Part of a small language model's weights.
Architecture: RMSNorm before and after each block, rotary positions, no biases in attention or MLP, tied embeddings, capped logits.
Each number is 128 + 24 x the weight over its row's rms, rounded and kept within 0 to 255. Layers, rows and columns count from 0. Numbers have three digits each. The size before them is the row's rms in percent of the matrix's.

# layer 8 MLP gate, 1216x448, rms 0.0478, rows 768-839, columns 64-127
102:113123151119100154128119123128116124096140104139112129111144142110130132132135106115136130129114127056143153147110154139149116124139114200120126160148103073106096157115071166092068122115111135
100:100104134127155106095103130148131093140108117151120133104153144158128144121150128111107132159105145089126089090107158121123142147133117155100098132120114119062164129129140132131161141142130171
100:164097137091109145091159111149089118165174147125159149137155113110170131121113115112112077123131151144107117179127134125104087114124157160099067129106133129132098117144093139146129125134105144
104:105105087114117127106126135156137098145158149108119067139112121134124110128142091145139117118105098119116107140117111130107118159151135147127111133171138118170133142120124095138129159147097115
097:109165101129104101159141100109158088136110141095143129105149138117127155121130141153151133124101124115130123091117123086137126138147091117130127095119110126125140124123151164137118131132133127
100:124103110130127185128091141123140137118141132104156076118135130136161145132115093129172140136132128133156072130094123112119103102123123152141152066175135107103107110101122112172134147104156082
099:090120114184175149131119102070168154136110169165107153167097091148106142105129085148114153075138152094107110140150125138129185102156136147120132161130161165146129108121110093109163168132135138
093:159124147129125170164100117091120121107132147094115117135118109158128132138164149077140115128148112127089089136142102135094125113144152169122111135133143111127160111109145125113111171092158124
102:139185086124096135075124109125155123144146156141116089142148135116132180145102093154142082115144090127141127151156124143134128110085070126137149129093150124154109128110068126132132124139135154
096:168085125122119135098167121139159128133119078094100102109122120070123122141145137169097094159129153118138132125163123121150198157161103126117179125095130140153111199137128139111131135147081148
100:142108119154063130135116153110096099160123090110134142133141190165136171087101140089144138123096154133109123134119140098080133139103161103149148126068108147138156136121143135111091141081117124
100:113120104121142120145152127134127121148151136172146124130144124087090158173151131147144079130065106112131115117125119110118136102118127093138126126119095103128132182112107143139159103144160162
100:131128120121137126152129146114165124120125129162142128151129147150162123089132098132108109111131129117128109108154107137142115147119132104117190151163172129132105136152122189191150086152147102
098:117124096093161181102122171101149138190112126153138109161081176112132154136150080139075136131117091112115099140158094144118126101139151176113125147142114149098156162141119127124143135143161171
109:125157177093144166164095131107140132136156153148122139150126104108140081168163148175051123117125132146168162133123110085144110141122156096121112160156115137128085121100157136119157089130142161
097:150102147128139126136076145146150135125158170108163168104122170124129102125143171101140117129139090134111119164140112130157137116101141137128152126132109097105123136105129111169142123163138129
098:128119150119162131149072141138120138089133101128143152143113157147136153166135149164137123111127140158090130091174157108152178104159126183141147152136116095106144131143150127150199109135172133
099:136130141112103125145136130094129103104098126110128099109136185166155121136118131144135121129174125086162124157106122169105128132092096099135143107143121134085166131125105159179112147166168070
104:107108110129118134122171125087132125140114144083116098117180124123125138098120130134166164110127140132125132163121108132130108140100110136085130122142154105138122106124089093110163123138110140
100:125130153162120124151125089134133137100150110112142117121118148141155204111139102123146166157162133132127123144115135126121107125126094159136134101136152091123087112119103140123164158113149115
099:118135191155113128163116089107149130123141117104143145159093137148148114104115145129135118085128151136117144156101096155097125111165121138134136148163198147152140107133132110109135144172122165
097:106091111138121119110128122107139108160097129113139125108112114122187190122119128115095126189097140139119098187159136126104152129133116139109118148120108131137160155184147111121109132119115064
101:153129161133066114114116155175131162086093160122164089120105108128123071112122121095131106115139123121119077099120114120099127113147105119086112157123124169152115120132147098141133133106132148
099:145111163144098117103164125124103119116138114145131152097103103123107121146148107093102116173126136105128055129113119138176118112115137077177103146141132095138128156111104098116142104122153138
106:080146133129159108167129128139126114132140143133128173194128174099133137116110142162108161111095160099127133083165095160100131159104110128117138101146134108159150137131167144158089161161097103
102:140148098083130140131125112101112099107166102097140120125144141122087135123120109125102146124115113162201156128127120107128152115123134151135166180115157109106119132110109128148138125161123108
104:110121118126144125160101088070090166106183132101159112110090138135146108164145164094136110104113141160140143153104119158065178161146120132145113123120092128146120141108114115134161101148129150
100:158139131112112127086141123124127101165094146103102144171153158100137092140135139142114120095126106135118151135114174135133105120151108093157153133146159177135139153123104110167124123149109089
101:088137139183068135113143122125137096113110099113127105123144116136148131134131126154123130113116078097132117145123096158160096168136131161063175123166089136104131115093094097111146097128131154
110:112110130140126086120149177113085192161164153105151140136130087133135147134149150150131142136128126086161166154119120142160097104095108135148101170148139126146135145159124125126157150143215136
096:154130157119133110122113145166149115157137150107121127104132135131129104165128118112157101187148100147111192125132123145194117162123137101111118127113140108107143125138105123174126094180158142
102:124140180155133153162097132123113175109112123106179113057140109130119137118153134171151122104109150107141124154110121118111123146139112110124152122143097157122146147122091138096147142113155158
099:096133140154110099120079174130111113155102098120116117123121134131156116135123140172165123125119090104113135117133098139165125200141070125107120085139104093117166146178119134133150154166160104
106:103134144109077148120134126127152105147128089135137142144143133169156125131147127132139166114167120130106084126174142135134081102110167111113109101096149134147139088072099115100162078134131143
096:133115134127105088178148138145088120108158117129147127128122107193126145147097088135125142108106116095110139143135116070107121155168126126125111124096115124088126114082122106119094110153114108
097:134123152119169157096139123113105131101145096131099136118114155125128167061135092129150117123114098163171125126114163131120114127117151138122158089111136183133153126119098153112125144132130136
091:135139105156102117132105128098144157137146150168128150122144113142123133090100115141125118134165136112167141129143130118113105151133137146113163110141113120108173174139118100112208148100173129
101:120128146112157127111174126120144148158127097150105162121086138174077177155153148160119109100106134140137161095081150146106167102138094127146125151145134136115131127130117160137097122104130154
102:145116115157198143102132114119125134156182124134138145130148156111124148120132105097122102171081102136107140106118169116147108120078120098153111136081149144153081177136114109128115109128160137
094:101117112102112138132134135098109130157084099111165120109087134158140078110132131112126097155164153121101115094131100110117155119113138166162142116140117152110136089142130064151114145112094120
098:160152145084100120138115133069087142088111079154110172143129158182153131131137142136124116168113150146139112117152143096128137128122146118139117137132138136121129111146107144130131149093118108
098:111114153105130102107121123114117101102122081118133129125106152112114140142133111142152125125123155098099104118116118121119109127118120150140122164109155115154145122136153130093125120112091077
100:128112125154107185150186067121129129077117125116086122142090134150092147133146114165149113117135104074136083107148124067113136139088129145161097144128134080087150094115146103052146107132126118
103:123087138108084130152104125134191136127113116097137132132138135140170149123125118168133141129169099136080146144095118104150104102159128126168141128133067113122127167128145122115083129113124104
104:123124150083101108136130118123125106134147153123131126098116144101126109121144122094106104103122119146115122168152106125193149100147134119112108142139102107174102094149137130169142132188157168
094:124102102149129169149121138122155122107154077164117131134126093127124142155111088127128128174137135135158124119121148156133107112108145138129126134101166120130136155157104131116108152148126108
096:166140107119083095117129098120140111117160148117117104114171129129127115096125100098108182134123171114123098139138152123135105141120147114139146085139124109126173107127136160135160102115177124
100:140122112125126117085103063121134159143103144130138125145135171086145110123108085151109137090143147163146127121111119084127112135122154109099103092114141140133068119133110146131115089165097119
109:104080117100121121131132157149124141147114129155160149116075152149109161101196146117137101147155118093144094115110116095105180154130130181120111168102146133160136094101153082142108173100097122
099:132123105113165117120155126099105108120112097151130138127124140164127137125162125086099121102123119095111175142085114098158130155132125090118115161089091140121137104125152102149126137137162148
104:125138136101131109141141125144156106068143101078137116127118143131147144163100155107159149104109193076135188123079164123151130149135139113196149137119132126115137102156131190145128140113107136
098:105105163110077127099090084115141088110147112106131143105122148132138167123115101137100041091175087115148143135131159107185162141149128189139147111158115107105126167156161164149138140071131118
099:143128095120142124119109113084132135132116141149121140168091106133136143118156136144083126113134153128145087219125131104086108130160128074153108134102114139151156132151130148068134107122113126
100:146164138127108083147122134106122143177127134129090124152168160096164112138087094128142119126122130157150117128119149133095130119095150141168147161130098125120147078156094127129177124110149138
100:122128157105118145122164132158119130145175124109122103112122180172093164139103142132139119119139157114129075115140137146137135080142161104118139135105186096101094154100104108098162165150095099
101:108122150118101127142090053119151110097143087146110163117114117137133163151098166143125139135148133145132146150104128125093131112146150114135128136122138105154137135208145097095119086129135125
095:113139137137124128141120119121151170139116117135117094073122154094124093176146197137109115140152085117127123132128126096169121128156114146105165094128095124127104133134127140148090127152110164
101:110158164182088115147163130165117094156091134121133134117105166152102115120111116109147146144066114125175078123094107129138155108124090156140114152100137074132102158127088124120126156132127160
098:126164161138121106135111158109155121129107137155112134111171056149162130180089128150102107108137136128147131154154131142127142122131120092134114119120125092144036105128112161108143137127088133
096:106143114160089135171157146122128114156104130138138145136100126111170160128141109135148140130122153154111124135132132122092142144164121163137085159115099130108131100127185104120132127096159107
098:117122109148109158120147139133089103143097142137088157133135171104108147106132113133125130157097114138146112127129140119100160097147153142142103149140130104141100134149114156137130145107134116
102:113129108112093152113080155136152088165148118132153173099109141123132119096141136108153135113131138110119113110131114127129131137127120119159142092141117135127125116110127133101115131138142105
098:134095117143097074141133116133150139124111074119123141160160122161128133105162139149086091135150110151115158141132094110096125138132139101137174164152117131130112095175158112117134182152166106
104:117148152183157128106105131142123201117111138107094142093125124144117109109142151114128138084096125102111132114133136125136150140130158152116114126123155118143121143140130106105150196123089133
097:101092134159122133140152135176127170137185079144171091110095113072157102137146091105134167125169154073127124112167127204113180168131117133092126135143133155086120102126148104157103114110153146
100:116180126108115151131142108166122147106126139133114128100116151108165115129112070126112110056136110107128128129106132163111113096169108123148128090134145151088100117144137102154137106137175148
100:107112119121150126121171122123113119144131164137154125158118127134114156140125140119127157154168140122113142119097146141116135077113112150095150162123147118136090112144127152143138113134113164
101:145138143129127109098147171112129136121122128113164145105170125112144113097107146189086107138114082094115111125126174157153098105136127087144099137103123143142163148090163107144147085123136077
094:144104123136104156130147186096080145134111125138133108130116126149138119102150104148139140129087111125111116094119134133086136152128073151103104107143138150145080115159108128179148132120146121
098:142127103094162123094125106118128135085149128117136127120105110093143098095155091118171109198148148139109149107154167128108115157156118199125134121125105140155139101121195109132100150108134159
094:130095121129110117126183137166108089091128128109124140132141115096149144120150125110125174129131124143149142119130122084103139134118119122122169144166126169105126142137144155136094141083112083
100:101112124129175101152127129093112129169104084141170133108135138087107140115137135124122125133166116100103138125130119126135131135112084146150153132167122134100144152104086139149147073118146128
# layer 8 MLP up, 1216x448, rms 0.0503, rows 768-838, columns 64-127
105:112137154118113136110086167133140093105135142130124088135158136150142119183154173135144196163079124140142152103166182149116145145116125136125140112130081117134100144128133148132127154097154128
101:125126091110105123115104150150147158186104119133112148131100149159118116151141106154112164156099121151135075141109151143128111094142080144102109163167126181136126118142148112116128174128148121
097:145071121108129139172134133153123126093120112101124159133142183161121147128123134140080094098116098156157152118135155121118138099124121151186155142161157125122121146100133139087154146109092151
104:126123145126083143107127150110106145139186137151126106153116093145164137136133126132137125141106100177113121149116099134139121148107156138133150139121116143181124126067135102117146125111126101
098:135139140134129169123127131123162130129107168155103134104126138136129120157083142168154121186114067150139122132078138179120085110192098127125125137119119102146153118121155137091141123128121170
102:190124095155106086122171091117124119124136160087115120111066109118162128124121117129146136127132142150132136086141115148148121117102158114135150114164128137103092116120116176150141175128160107
112:168157112084091107119156164162082130117122127138114131111126141200134122103124127127150126106144108111132142152130153097142137092116139150123092135131130102117129101115123131171120121154102102
093:091143161142133110089127147135086130138142125144128119098163121162096117113162119148103133132142137117110093121103146128154141123110136184101104140128106131110103065116104112103130163122150111
100:136135105086121164146144194168124093130156142128122146114129118137151079131107160146135116118186147127130113161114140131134134149100120145116156078168141157163118125150172123094122098170096160
095:119140138194128115122132124114132123105147081111116062163119128088116119132133124089128121158116149145179145140121126138151160167093149104121177097149158119148145170128136095108150109145093109
097:140095098120161115120151154168116097124149127092110137137125121126119143145127129144159153126144147143114144131146141165139134142158157165134099154161119063104145098143123107105123124125105154
097:103149101150101153140139175167102108164129137154156137141118136102121148165152143100173124146113138072119142113095136115115103131125104123149158114163119120145131151115117143177131132136099114
097:115173150154140166123130102169132063138165128157126127083087145115105137149166130129101096126110146139125125152132111148111141098121119111126139091162130116106141116132139142157125140106122155
097:128162095169142122145157161119130119157148126167130105116095159127097156145127112137116127079095127156118149120165097113143120122124092126111106086133149106110149168085101100139087102161154128
108:093088129101168156118087077125104149118046176134119109109162155094106108151170150138101134139115176121133135112160148169079148096127125115105144121124146106131107062138143133140145124157092157
098:151151128159151133109167132124119135173096097163144138133117121082086140153107147106114130129100118129128096108130143110123114136172108127130136101136160108166124141115111150117153124137141096
093:135140126123088104170117165133125125108134116151162134141130170139086124135138156131147127086157172118145095131120107113172112127128085145134136132141122147097135114180118152144123154150123129
098:173151090091149118122103104176120098126088139183116141091183101117117155124136148072132099132112096105078119119129109099136110085129130138145126156168121119138138135120166076129114115107087165
101:114128148130156134128153143133125100153116129168127135127079097129110159081127112139129087111114162156131164131098114131154114148121092114129127111138114131137119138118102102128148127101144091
099:134114091161127119094172148133162159153102157166143136110107155124142164167116162131135126112146120143135110134115118191095129144125056098189126148105119101091140083134098117124126126150141151
101:103157127141128162089145143114150137144137084117142112154145162124108108102147132104122126135159142111119156111112136100107135139105115141192152102144176124157125125166163137143123087140144141
097:159095162114130137112115118135145094136101105128078130122105143138139117107102183198143145130099096126098098155103125145112130146134123121129125114122145167144091119130179145104112101103125123
102:142147138145159108120172150141133113107109095143111133167113143147119112097098141123147167124143123124133095122131132139112100113139101125095084128114122178122092142129126141112143138146123079
101:088115106097157131111094137097119129147091131163196200168140146121107083141153118175128116156138131118113106091148149101107155123098132135135144142144105172102148096110154092115155120118111147
099:117133128171133109101143127135129161116126147130077174186096095151153142092137153129107143116129105124103147129120107160106155112118097164121158160052098127132151117124120182125092136140115144
098:147158120120121107174131141131133133101129096168148144090161087121140162125128109167182153124112163151088107102117145095108108115139130144160154156109136126120130180153123083133132142130121110
102:100138114113166155114113137137121152117124099122106058103120144160160121093159131099189128130120152137142108113152121138159142131176112158099120133125167114176178153052103081084117174139136120
101:096136154081124139115155138143138163115130146154105120103151140113101075100182135074143110144106112099150144067140142155127113099153124161128162161157072149148117105119116151121149115147149102
104:173182143140153147145105135113173149153108198119130141124108129103117138119110151123092149154112139151123146088140137145150128102128172141168172139098149139135127119140152111143145125115135076
111:111114124071097118134141145097116100084164136110164146113131108111109098115138106123129149139112093112143155137120084130101124135160143155134103128101122115095129128170147170115133129126141118
097:111095103127121150106140146126180146107151166118129135135139117119112090154177141135153105210090111124142124071140132099110134141131107142130129143188089110115121158131134097138134108148132192
104:136121124111167134119124145077107131101095115158106121113093158130116122123101137119140110099077117079115119143094097146134109083165106104138123152090120152133097113147142150136154079126131122
103:142108142089139139102138144132138118113133156100138140129095131172176094117104109119082119165135162101120105119158157129147145140110089154123105129126122158080122113104113115094075118157115094
102:147142119136097146151123107141120120139121144157163142137112152121089095150118108101126095119110119133126119081118155145129154129130119121106200155143130153127114110118101091135120135099120121
091:125106076130120133105088104163158111127122091111156094090120114133142154123119130142113119138158093101115130116157145161123161129086121118115158107060105156096158121147108091129154143096156094
100:133134163087110140110150109120139109113135138137178126137085145116096154108142095153116148140128104091116116083109122155162130141140091118171090119138137160105127065109156140074120157175109133
090:123134175119139156146147136134106122167111105100091101100140121106170093126143151161149146114154160104079149111097148141125123136146113135101130152095173118089112071147139119119153166162103094
104:152096107167145078161140119089098130144114139132135145094108112139143161099171128151156131141090140147176129127102149126150141169158137076155121132106126152125132159109105133132144128152130117
099:121115148107125127094107138098101115110122124115139130123127143165062122125120168155126145137125124146127126125136177172097151116148114098130112114131111152186152126138165148125125099102138181
099:151116133130161166189147111109160126143163122142099118093123133147130149129142161071123147168128118093138132080143144141128157079089149116151134110169114115132149153130120113107124122131158094
097:100115135085102137172134133127114098188150120121144104130127154151096166121122158138132133155203130096102113118134112100126166178096104117129123165154132154146146087131134149111129163118110067
101:132096107106134120117171144122112150170129134132125126111188103157129112152151102142163142090161169121137113142120090143127133100118115124145134141134121160173121116209087115136094124119156104
102:117142169130143159148122139109198123131139122115137173142094121144091083118100112136103071144171089110136115128127138108101132088174147124131133080190152112140155132138108109164122127132111132
098:179135157133139152095133127093140098158122113105155139130159107102148113139145084097137124125141120107146143155102126113161107137143089158139174117125144111103116103121115108150136107123115125
108:146176158123119124123175100082122100089153179090171103120094132088133120134106071088098158148118149143160131116136120159099134158171158137157125128079145120132122092125098136133108163117095174
095:091142122162133147118153112154151114097163110127108157176125136128180094164124087084094145143139125093149102131128156135131118124119120123131137081124114119127169102135149135105144126093124192
100:119175097125126132159126118128161108106118157116103086170120120114150109169094159103134135085090151105136129159123137125133073165134183163130123109127105119110086168144131140152134153128107094
102:100099125074136077115128124138136108121147144133088111151140148123105111149137114151095081098125120131123106106124139106139128096120145089168121153149107161131167073101177171111099160118152103
113:108109138095115146094128147115130089107132098132173109125121116139144127125166104157155093151146103130117099127182150124110116129102136147140131181091125112108093102151143126182088133140102105
105:081117105122116123102154117114128131103104120138148107141124142137159111161123142092134130113065147127128121152139089138183124113157108089116127151159133062130150140150104105125120135161180147
111:110154129146133156125124122141148092159138101123147116126109159120114152158174141146166137134168110129077139170107122120103128114130084115140133107111097131091094185147132113149144152133164122
102:125104153084115101130157113106136103103134119101099108114115066128146142154138124066140125123121113115114150154170144190121085087093092138161095131109163095160077121138097139125124125091109146
097:100087107127164136144140144100130102168108153142147085147129118114136158158128131136099100132143139095128182147132138118116145123111166146097167108087173141102141160141111102099101108128150130
106:073142154133138097128122105149120128149111141098095119128109165139132126120143123118115139113078111091125118129112147124155140130167149078133140143160156134118099093104149164123086114172189110
111:150111139142092096127168189131097196124114135140103126126148132106137116143149154118141156101148173081160139106107104133142154142106171144176161116120091116127097111111166086165127169086145086
101:125157150099122167138121144150071182137164148127109155120093160121145116081141110092098125176117163098113153141110131119108096106149163130121121096134123135169139130108116138129099171126120127
095:134172112137094098099121167102120115165162151126118131155158131148168104145134161125120094100164144126133068170135121124119159139151148128142138163126150108138114121101129119129089092106141159
095:107097148115147096149133100102119126153153096140075159121118098124161101150091136127114110156076130117107131126108133127128124103137148135142111170138155077123134131109116099099175084147108107
094:159106123092105165129115136153121086142102086119129076160137164118112128159129163140110148125102120137150139164147153086160150130136126115112098138099118109108105147145099146127108132094165117
098:114165151128135184113111134124059102152083121172123127131127094117103109161126153116153111160121117139117131141094111152110098173151107112131133132123120125080104120122120126138164180098117102
099:112192100131197099143127125135115142170114144125104147166106198138142113099093108124134114117108125135107097120173164110155129140118127100131084097148105130091100140104141073138090130154162130
098:099118079131115103111112165128095140128084119161128098103174138082114114118139140157148127124095126086144143157119124091106138126082150137140109167121144103128140168125166103142140136123154114
102:166098161101111104129129110108123152168135114123142111155110106139121147127156083115128086121115097116098116133182098105140113163116118158131110121110164136134066101123132162126111133111151133
098:167100145167114142161162130100153108093147143102154124131157161156112131149156130101138144103084122104166084124111115125127097159143075095089161150140116134168116141147125130135145103169120132
096:135170099141151098105148124125120066129088129131108140145106127158132113137105121086103130117141143111107103179069157061161114132147142116161176138127120124150109147125135105123089143081140139
097:113161147133104111156092153119116157154156138138108167111130173093129108143136154138110144099138131086184150171119092139109132156146119124172111122112092118101163139135103119123120178145154144
094:152139133103108110115131145124135080096124153124119122089135097108149108107161128128143149134146137146109165143137106133120127138161134123176145166086137129127105116148159140099138114135126133
101:132152099126162112112160120130118144146107114117120126113115105081161139133136110139152139108145157083119132117132108097154094115130146172155107123113088121176177146149115132174067133106159148
095:122089129125147121154112166122107158163109105147155156129110102097105133076125097132150147076094138149111132134113097128153168120114110175125099138124127107101122125152071095116140131129163104
094:167183128111087100170116130123145150166132108139086119109160104111131146139128159092116162120131099098098130132089147146110145139152166121088137141121128135129158110117116162128153155117119167
100:121153071133103132117098131115151125131145147126130148113133143120105127118115125104154100101163122144129141190166126109112143168111118122146133103123102097163085095123145131157153162135112114
# layer 8 MLP down (transposed), 1216x448, rms 0.0453, rows 768-838, columns 64-127
106:119134117124109107140114180116108119099100142119151130092094118155114147143118118144154179153137121142148145150179138124128148107108180092094070117112132138123135126120128117133103107165129133
101:114145096098172139144151149143132138096139087111155103149122117108140111109150144111157143089107145106113134095158120150092156140115136082138110158128110150106095114144101099140133104136164199
098:112130160123128125160114105157121139123124132136110121137138118146093124130135094142177155150122119097118154124138166098122128103141152129078142126128092156109110136185128133139130101107160124
095:144138137106119118180096172120162133133121141164119160116160106118124150154111137146115154097131127120106133149126083153145107098109163147119140076117148110186161132088096122132108131087100135
097:152173105155104134119105126139104164104134100125138183127146142080158120080154138110112117134173100081109166123137143130133165149110127122165136116110105071131143124140154107161115080161122084
103:143032107128148171136082152118121137139176106171122141093159106105094089163127129163131119140097119140122132152100136107139108067140128132090116137132132120178120164162095111140126133136115119
107:139129121116110159133143118105165132121145152167137128128177099211126156117130088114139119111111150132095155104123153148140169135146152149078124135135173116088154110082123107142148103141120156
095:154140098119133160101116128112141123105125102126113119163131132108118135139161128117134131119189177124084138144093130163121170132156123139095152124150144137118158157123145145128072106117136105
101:107139115133151144140109178150132078144104127145144134160144148149117146104144132151126100130130124136104138130152106111122177081155123148153106099097160117130140163145144127143130098069082183
095:091142157089132140149161121135145174112086133131144137150106158113165128071106157115144104126161120138135114102148095136129119125135102165144077080149144119108095111102101098180097110117170142
101:110114123152106133168117104106165132127137133125136127144115106172110129129130148098091169120105111075110162137101128095101117139097121133193168161147125151133174145120166099092136149130124108
096:104120129102128108101074122102077132074113128134138122142139116127158143121126091110114116154099166134130112097132186141115092120118134124126148068121158061114125100132127077154154129139098152
100:130107109110113182124125154109150141160101106127117157090121070138123161161153105131136149131130166131117166104124120135106122112114140125133112133146103099122141124108127123110120156115103156
099:155077131164129139129115134120110109131103102170105139115115134130136132148133165150111121091100148126130143085135135118109108125161136141103110097166122104137168138145127140139111088095148138
106:128131145130113121137130098134118131123125094127115134107115153122144148128112135119146110125142107099101126089158095141129157117094082156107135098120123131116183121144116102140099128122133140
096:129081125117136124117147128110137166097123118107127158126169169156161108139119168136118124132131049099146138156157116168138128141138128137161118113094099047140119141131109086181135119152155126
094:136130132146164113096118141143120121099096120104114120085148116129154159093115108147145163132127166164142150155105096049130120103127137128109161135110140157132125134047101160153131131146119114
101:137124136103097159129150132132185143148136130119169103097106101133121089163131090163135133121110128112109140097089134129132145077124124126159173119137130146137153144140128120128138148115130107
105:161134121103135113130117105157124138157094109124144126160139124120134153123145133061125142060159155154138133094107107179137161180132122145113163112126151175152132091129119139088115081131135139
101:110150164129149101184141115129121151149133124166120088121147133121143170083118174119101117124152102124166138135099141089145131070128147104116127138093129178143160118144099158129117117114146125
097:073134121119140134127086091179112105156164138109170132145129148100144095092114115122123083124095105146182145145141121109134100139133098113092130139154102139119145091138106141069117136097105122
100:155171136090119132104090114129112146162130087130151147106102128146120140163174154097131157113135130146095123075127079173117170105119150166109133137134140124139148132094135131148132184144165162
103:115100082105132113130117130134148141141133122112104129135096151133143155126111180095097122178187120140121075137169145126144148120136119133145119139123108142129134189056148118148120129148124111
099:130148131118105113128145124113134113125130179159113093145128102126121087167167103140117121121171078146144120108133141135141144120135139109108119166133078126108126133105110148174134137100158115
099:111095089134147168175167132119123148074090159115104129127149138121157144115114116133158160123153167095124111115128112126109134107147163090130113107111153128081180172132119135119171120126143108
098:165157144098136160131176159126128126152143115159091122111105113156120168123125154110114131120151130165123083130171140111117137112151124154146104132155160172166144164072107159140167169156125138
101:092098165104101142108103122149124114116109118128119174137128108133147137168079101142106114132120161131115134137123145117146130110158067184113127115131080152100105069129138112150141110115130124
101:120100129118127141097133118137192109133147136109108126111097146164155092147138128165143139147141124109086124095129161140152130073159115093089104109131180129158114135113125123086169137148125158
106:123119141157121147119116076118157129107159065131114112109103167135165134163125118129130125123115084113104171149129129130131132167123111110129138151164172128116137095150128157134110149087093152
102:191134108143156129159115143136132076085098098128138111184122134128142118129096147117095116129108087157181128127140162152127138135109144170131164166083116117142156137169120119121128141121081121
089:115087127143151122144146114115142126128141111081120108179087111138083119104141114159117140151020167114139115100100152064077133106122141123136130123126133122134133164135173145115133153106098147
102:135127187132100185138122104152076110161157079133143116131145124128137134140120124145130136188099121100135113131087165192140170155118133139147116141161115108156131119110166154188146150098109103
101:142145114100135172101159185131095133093160127155125144094154116096134111110160112146167114115128122119125144141119131140131142152115096106132141127085111121134115116140081154129151105179113155
099:116157126165168105138172114122140160140125135116151131138197125170121116149126101125145113089123128146095130134137112143100123142151157152134126156156172142134115117124131113135089091113118199
094:077114137116165158106144138159127113136123119114111136218144107104128086125095111138117109121123116124134112129105161129156115123146130151171104153116136123081112130143122178105120086153132148
098:142108167127135121177131112091110103118096126089122116141152133118140104070134129130139155133134127136144131138150135103143147173115125125117142114129135111146146172138137159134170125090115098
098:137125135156135136118111095071121139116129121168124116150130138106163160092120126155104089132131097164179158120125112113114106125139139099132135107119119144136129178123132133148180147112172171
103:128080125170115100075155115071107137081111117125169101135123132068116151147090137125102147131133139118154123140119106130125152089144120122126123118149129130120128114096120133121115127139131134
101:139141134138186087149118118152131099112113140140113144156121105131143135129173123144098132170147111096123147138105136139157088139111138076169104163164153118113096143104114158143118127123127149
096:137117122089086109092118081117155189112089186124153117159130159096125147139092121153109105141126082124128143132102146077137112133139121128135163112128109140165117151122108108125145114142094129
097:101184123122121104155099134107102117120123152152135119121113126130132129116162110132141124093113131126094163097116150124122135128088083122120122113116117159141153108126130136167157151099101117
101:132121082096123157133171156141117145142088133127191119149124156100106155134124168136135133160119121176146117147117106110097154126144114136118124143134113106112103072107117133167118088131128114
102:126109119108100158082116168139125141131134103135154133127117097119146117157112148120135132111096112086118134091160142128160131132139095121141131089206130133115117149111072145212115127120132116
103:086134107155101115130128130091144114128103080115143151110107133125168108082142153154151153118120132102152199083123099090112123176130090135140121039087131120126116166169172101098132136144147143
105:151103135122122107096137104143124117152177107104124141140078154080175181172149105090161171158146135078174147130159140167143127128122135098165149133114138133146129107134152158136130144127110149
097:136109134113161122091112144124112099142099128200132114141153136146090127101115097154121150147160173145138152125104146128119103140094117150119133118109103135154098087137108130118121125100131106
101:150131174082110109177106078094130105115131127136121090098151162146112125150123108125123082124132108122129123130067117113154128146113138168129121107109073130143143161092123124107132077141118145
104:122112159102114107132145128132119134119168145113142114111098115095156098125161151100137099148127099143134143153162119131117129079086116087154155112210152158148135098106139141117151190106115110
093:095119165122127145140101143163145133123137140080111147115111098112147142140128127125093143127128100113127141132117167048141135140139120174112103124098126154129119156136100103133107078128170125
096:099132098133134118173157123099151170058121155154130093114143090137159145105145134134121125157147108126152167042144137112163132142163126126117129065168104108139122125119104132136110126142138130
113:104127131099135167114123125116147105132138133141145137117124146161105166143123144131163141125165091139079162092153121122125117125149119132145118139093144136068129128123113160138107128081102119
099:146096142111111149082173146130167128116141113122127122133162075125151126137165152140132153111161120140135123120084147124212120122135131120110147118141131110110100150091090117131135124118075134
102:109118148097150124111143135164113072115148130091121118088134162126156116152099128081122143142126163087124145132119099118126161095113116129114149085117114179119122125121099113126143134113184098
105:108108127122181112099090091164106153112088168114140122169146129134162139116151110143152143138138163132134090148124116110141139118191144131090123185146120127132116179144147093074089129124108140
110:152125108096170099130149191108126160144103122145123138086090088110112108117147139103135123116114114121142145106127158107146111110154156122173113122130148128157117103122145081144114098093137157
098:130140172141104122120055109125205090139098133122150169167093088161158101137108149126115118131154131136147091138129144104114090146130089149144128139150089137109174125187132084136117136141159079
096:147104170132120133137122127141075135104136102136165126108115124151144097112129120122150134098095142115131137092133094134134149116145119110089132103157087141119121139143134159127127161162135127
096:149094081117136135138162129129123075121096143106120155152167149140110136138112157131144179149142140125125161139165145141138117136151152119105168172120079147148102146154123138118123094113097145
095:110133141130147061149145112107149131100150144088125139091158082121150055065088135130126104131140162101116114141142121094125116165122115111122108119093102093152172097104114110168118126102138082
097:127153122125102127121112167175128126122161101115114145140116126114143182117152129147101130121147079065144101126127121142203131121134160143144096123163160147122164169120127119126138154144137126
097:130104127104118074126133152111160102140161169129117161116134074136144156153161118165101119111126172100131088138070104116153123169135103088116139115125115100125114169108171146120158116113105080
095:164115151119119115177118134140135140112200105135083109163133144178096117135106122116177127135199133144061095130151112154087120129091174161133158142146120153142097159121130124116131117146102172
098:135167089156123157155124147118097111154145075159115107125130137071196103173152087157131130170118128135139095110104142122125146114130106114123145124122091087151136117133155154160135115137130094
100:128153148119121090184139134103090119147131100170106167100109126136136114108120105123131154139136162119149123143121112171148108134127128131139141177119110113129152117139151108134102109130110148
098:160099122091103090150097103137071159124124114085084126121142139122129106120104130154159119125110118124116126149111127114116115140124137144115139148143120133164132112122131106158099142148123106
100:138095155120139144135123140170117134126155113124133161102161150110091106084105133134095096125093128142124129122174096122082162132112146133126144117121168143139103138153125101121114108114200105
098:123114132131089183153144138155121142128152097134168141104140157112110165146149109150154089134137155107138119096143100174076146131128122105099178113125093092140146165138166114145153112159134097
099:145124084127125110113116151138103126097138069136139139135120124151087156149140090131142113114114143126125092124115130135171099099112153099115184135118127154088112099113078163105145128129137101
099:080133104154131129084165145135153132086135135136146149107103089096107129170106142080091111121111096119130068145145126129097123137124147091106134141072135136143184117137168152120099155109124102
098:120163138072187121137132142125113124147120132157133110116106136160101126094127145151139090153173113157119186132101158153101101191165141115162098122138113120130109083120170122162108090135099147
094:083138140133151138135164137122148112179114133134099077129094132105113127138098125156088108114163120174160099128093109149143145098156129109105136124108119161118169127098131116125146113150164170